{
  "optimizer": "adamw",
  "learning_rate": 0.00435,
  "beta1": 0.9,
  "warmup_steps": 404
}
Each number is 500 + 50 x the weight over its row's rms, rounded and kept within 0 to 999. Layers, rows and columns count from 0. Numbers have three digits each. The size before them is the row's rms in percent of the matrix's.

# layer 15 attention output (transposed), 128x128, rms 0.147, rows 20-34,84-97, columns 64-127
082:520468534440515379442421531453468517497449532509475485501589510512572495437450487550481519527409514433516485422604511488390460517560461539516519594477520485420530473437477582415546509517533505
100:483488490540423507561530513533539515508494570564518462516483493506424546582473400550519518472462446454560476542443553495536437450568483448560450488465446428508483406547386471512461474545500496
088:400531532562561643499482433573426504559431538528484512504505452536478480495453476470558535440453492489535464503528521502515387473462469488453538520456479458536501595555441548567535482462451538
091:500507485411512445516476454408535479527443526460451488473446540505560496494568479469439452529541499519429476449544417501480568537551494608454457483501513509508506432482535473477432583501498480
092:471469541529453517429548523537446366415577502526540523468570521510562576478528512526487427516538502521591458577400475422541567487437517445491595526467471636478427494457488544573454513527600515
082:440488500548418523486432479523519580547421493477481531504529486519404531541535569573515468525468451547506585578402461513530481581494477527521460447453542542490467436506445570473522527551607509
081:438442542591523439393495522568546416441507457543601491473565519480519573569530529564490452513534570550540629467374456504490544533437480503459531503469456568523454592504541535522514539516545505
084:413473461553525478416553556464558441441561551511491464505530550450496568595466470526522436520454440496486546485419422505591564486532461523560529549538443522540539569490601564506476501613572597
082:374507540553509450465490481537462385493499468639495459393532522536515540589558385463514534423481495495512474535511507389513543498503505484390498518390440595533422526554437513506526539577534544
083:442492471516562458478529634508502426447552530525540432497500439549491492609446460497416501568589526465481458444398499500406496439628446465574455511545423553456589470513434499524422477564511550
075:453425501562476500493545498561497536524499574414523445440510500411469421489490467438509470594517464414586452493533470480538569571512506438562575482570482492547499527498416496503456493547446473
095:461476497492432632475446475528520457533473491550428447519551486511543520503447494479467500476505531548426445439506536476463543457447516506522466492536554530564553511477521549562471446467609563
081:462536383362482508519453482465472527449583472487482652495510448538549436527546556474503426413528588488495537541590499504556522578512491616477429450523546457539568455580480420502583490504484481
069:594529548506450414495539580547469506424461488591547425507555545529526495469487484503481502488502472549519507528407599464430462460428577532447471490534501573593423500470465569449536543482428608
101:527460423460518404523520399563464486458492498507510467572465546584578379471463450423527488464512562513601492540613589530576509466473530456505543617508537499514457506488500547557566498462443491
114:570589494457433497518442437484584451519550493530475423635459455561474506497575448480529508518503437524540472512392474514547584524508490484506477526463484495603547631502578455457424514515510510
089:537458437550476502456464467437530510546525534450584503568488507620550494452520527532499429455463545479418487620466531492528475484485479432540544578570544470506507530498464405513527568562532518
130:554602487575551391561449499522543494484589419455451428455454451473491520478493545375440472541577537560431463550524527431477563505466490475496528450430465576533535471514534418487510417557592522
105:482549504451490460531535470508477420465556445536498493501522544423457379477546504475559491500548472605543535444479558435571520470498460462605405521464430513420550529432500530574512517563454481
123:442452512601574614518521506474520491511497523539510466460533473510401507489509518492509540497557507544555518456485434522509476486594457458504452569439487452521506546564500453508366478520523578
111:507448454555465383527474456499514490506567458457456559589553532565492534533554516498431488555474550515556467461514559582456491594395573486541542598558553503447409489554435451379469545482495530
121:528545535514467533524488472491539591520470424465440442551486417549570507450541453487539458433411519514495450486503485400513461466519431510499464534550576609451515524515482473553463428501510522
105:500550510551426536515460555514528555564482514427561477395538403517511512497535566481474438546512484513513560500522428449368461566440487527555483496374589459475493397563414500484511529454506412
115:473542558542603527479470610545519575516537514477545528509431462460509489498451599411501496465514562410535498485442514486496497499538441395563496460542528472482417523476535484457489434428440628
112:534480462480436461496401504512519619491506423458540424450556534413502549426469578506580455483447486437599528496613504509585528609486482507459532487507452502484476544505624497502474463516550440
096:578433521446490516424464501498499443547494568522455568514511562564558550528519534490529449485493455469551485572455484566624441485508495503504526532498465454517527617420572514389519506464485548
110:483527577340570517490498465552602509507534454465484427520436516426447582472543460496444487471560421474581528591525531492526451515508436384463448547516465506572434487510547479483484442390419469
111:590531567464418467435556429566509464522470548524481442485576497580505589442497495579516547520508553427407493483382524607494521571454482425514561480543471521475495516467514494517416481554518504
110:467500471469510556488593473554495473460530526473474552545538445499520561480423576530513451470502457562551460550624494558489499541678533492505480607524433450493495532466414482476478524537440437
# layer 15 attention value, 64x128, rms 0.137, rows 21-34, columns 64-127
097:321472523449461486499436542495550490460444471472486527583585414520535564460468493477497449445511490532487502397518471510574504428549625521567458458391598527430491494526569516525579495632545547
110:518488444436530523494479449511613513499560556550466462415452516502511515450527440469421502419453466517424492552539472564484451492476558611561405548571548483448533545534424506468487475496568376
098:469487478510543474523469519493414547537459494415433447563442512472532503597503491599442494525384519460530536525575540588470503578492416458542579524527425479446563527474472565497371442504492426
109:465511453530485415498533574578491488539515444405496466514567559460557501649461523603406552593597455463426471541556557584469495480591547452442516459540500488508507483423563458543489474488452536
094:530506557494414485533496614490451494496504531487564489459473503518514602384518482443531476573478590434378477543542451466526483472524562463523433527517535553527597429499631483493602565464515626
100:498528513461490500633511532444474488580577365423509520382488468408466554526491488465401546454502534440446462490515524508487444469502464511437511434392485544531504460435529478451466465413471435
095:612488474498416376507522506506529517451546410470487538468506509459467471438468523482486512472464472499476507545555499512564494418470517522440528555511469592385504411566555443588473559509500445
100:448485474484505500439452502511520453545568508459475431496616639522411492538393522578471530453554429569386550517558476569517467472487427518426463440465619560565528577434429573517481527561629470
101:476513608433448506519544461506563486544567437533520513483483517599540538478490527531494494451501536514571512553484450514464505544516484531434466536450495578517529523530520551487528394628504465
086:451502575461509488505530585543561511527513480513526422594555509560528558472515512495637588474477522522471571453583531411509539484513473540513552537530633568410469449441564468474514435454437530
107:547485539546510431513552458466436505513561469538539565521450553443511464531402553445511564459612472436569570540607414525443496485490453562506448461509438490452565519499505494425528405550517486
099:567516417510571518525488528621452511544473625540505492494567501479513497562611444398530469627500532534513483578479500597501544508522512544558518417523495440489506535482550487470577546590518601
089:574507515506518481509464540464459509518525418495503615519381542542511478555522547429472635504531469468469464524490511500542486512453600552492451411450525479470537501459400522544527438458554549
107:467500490423512442465511522567532552447489457530495421482564525375512435556634473468528534552425447479499529533560442505540450511412499447469481505476435518508522495509524498585503495497391418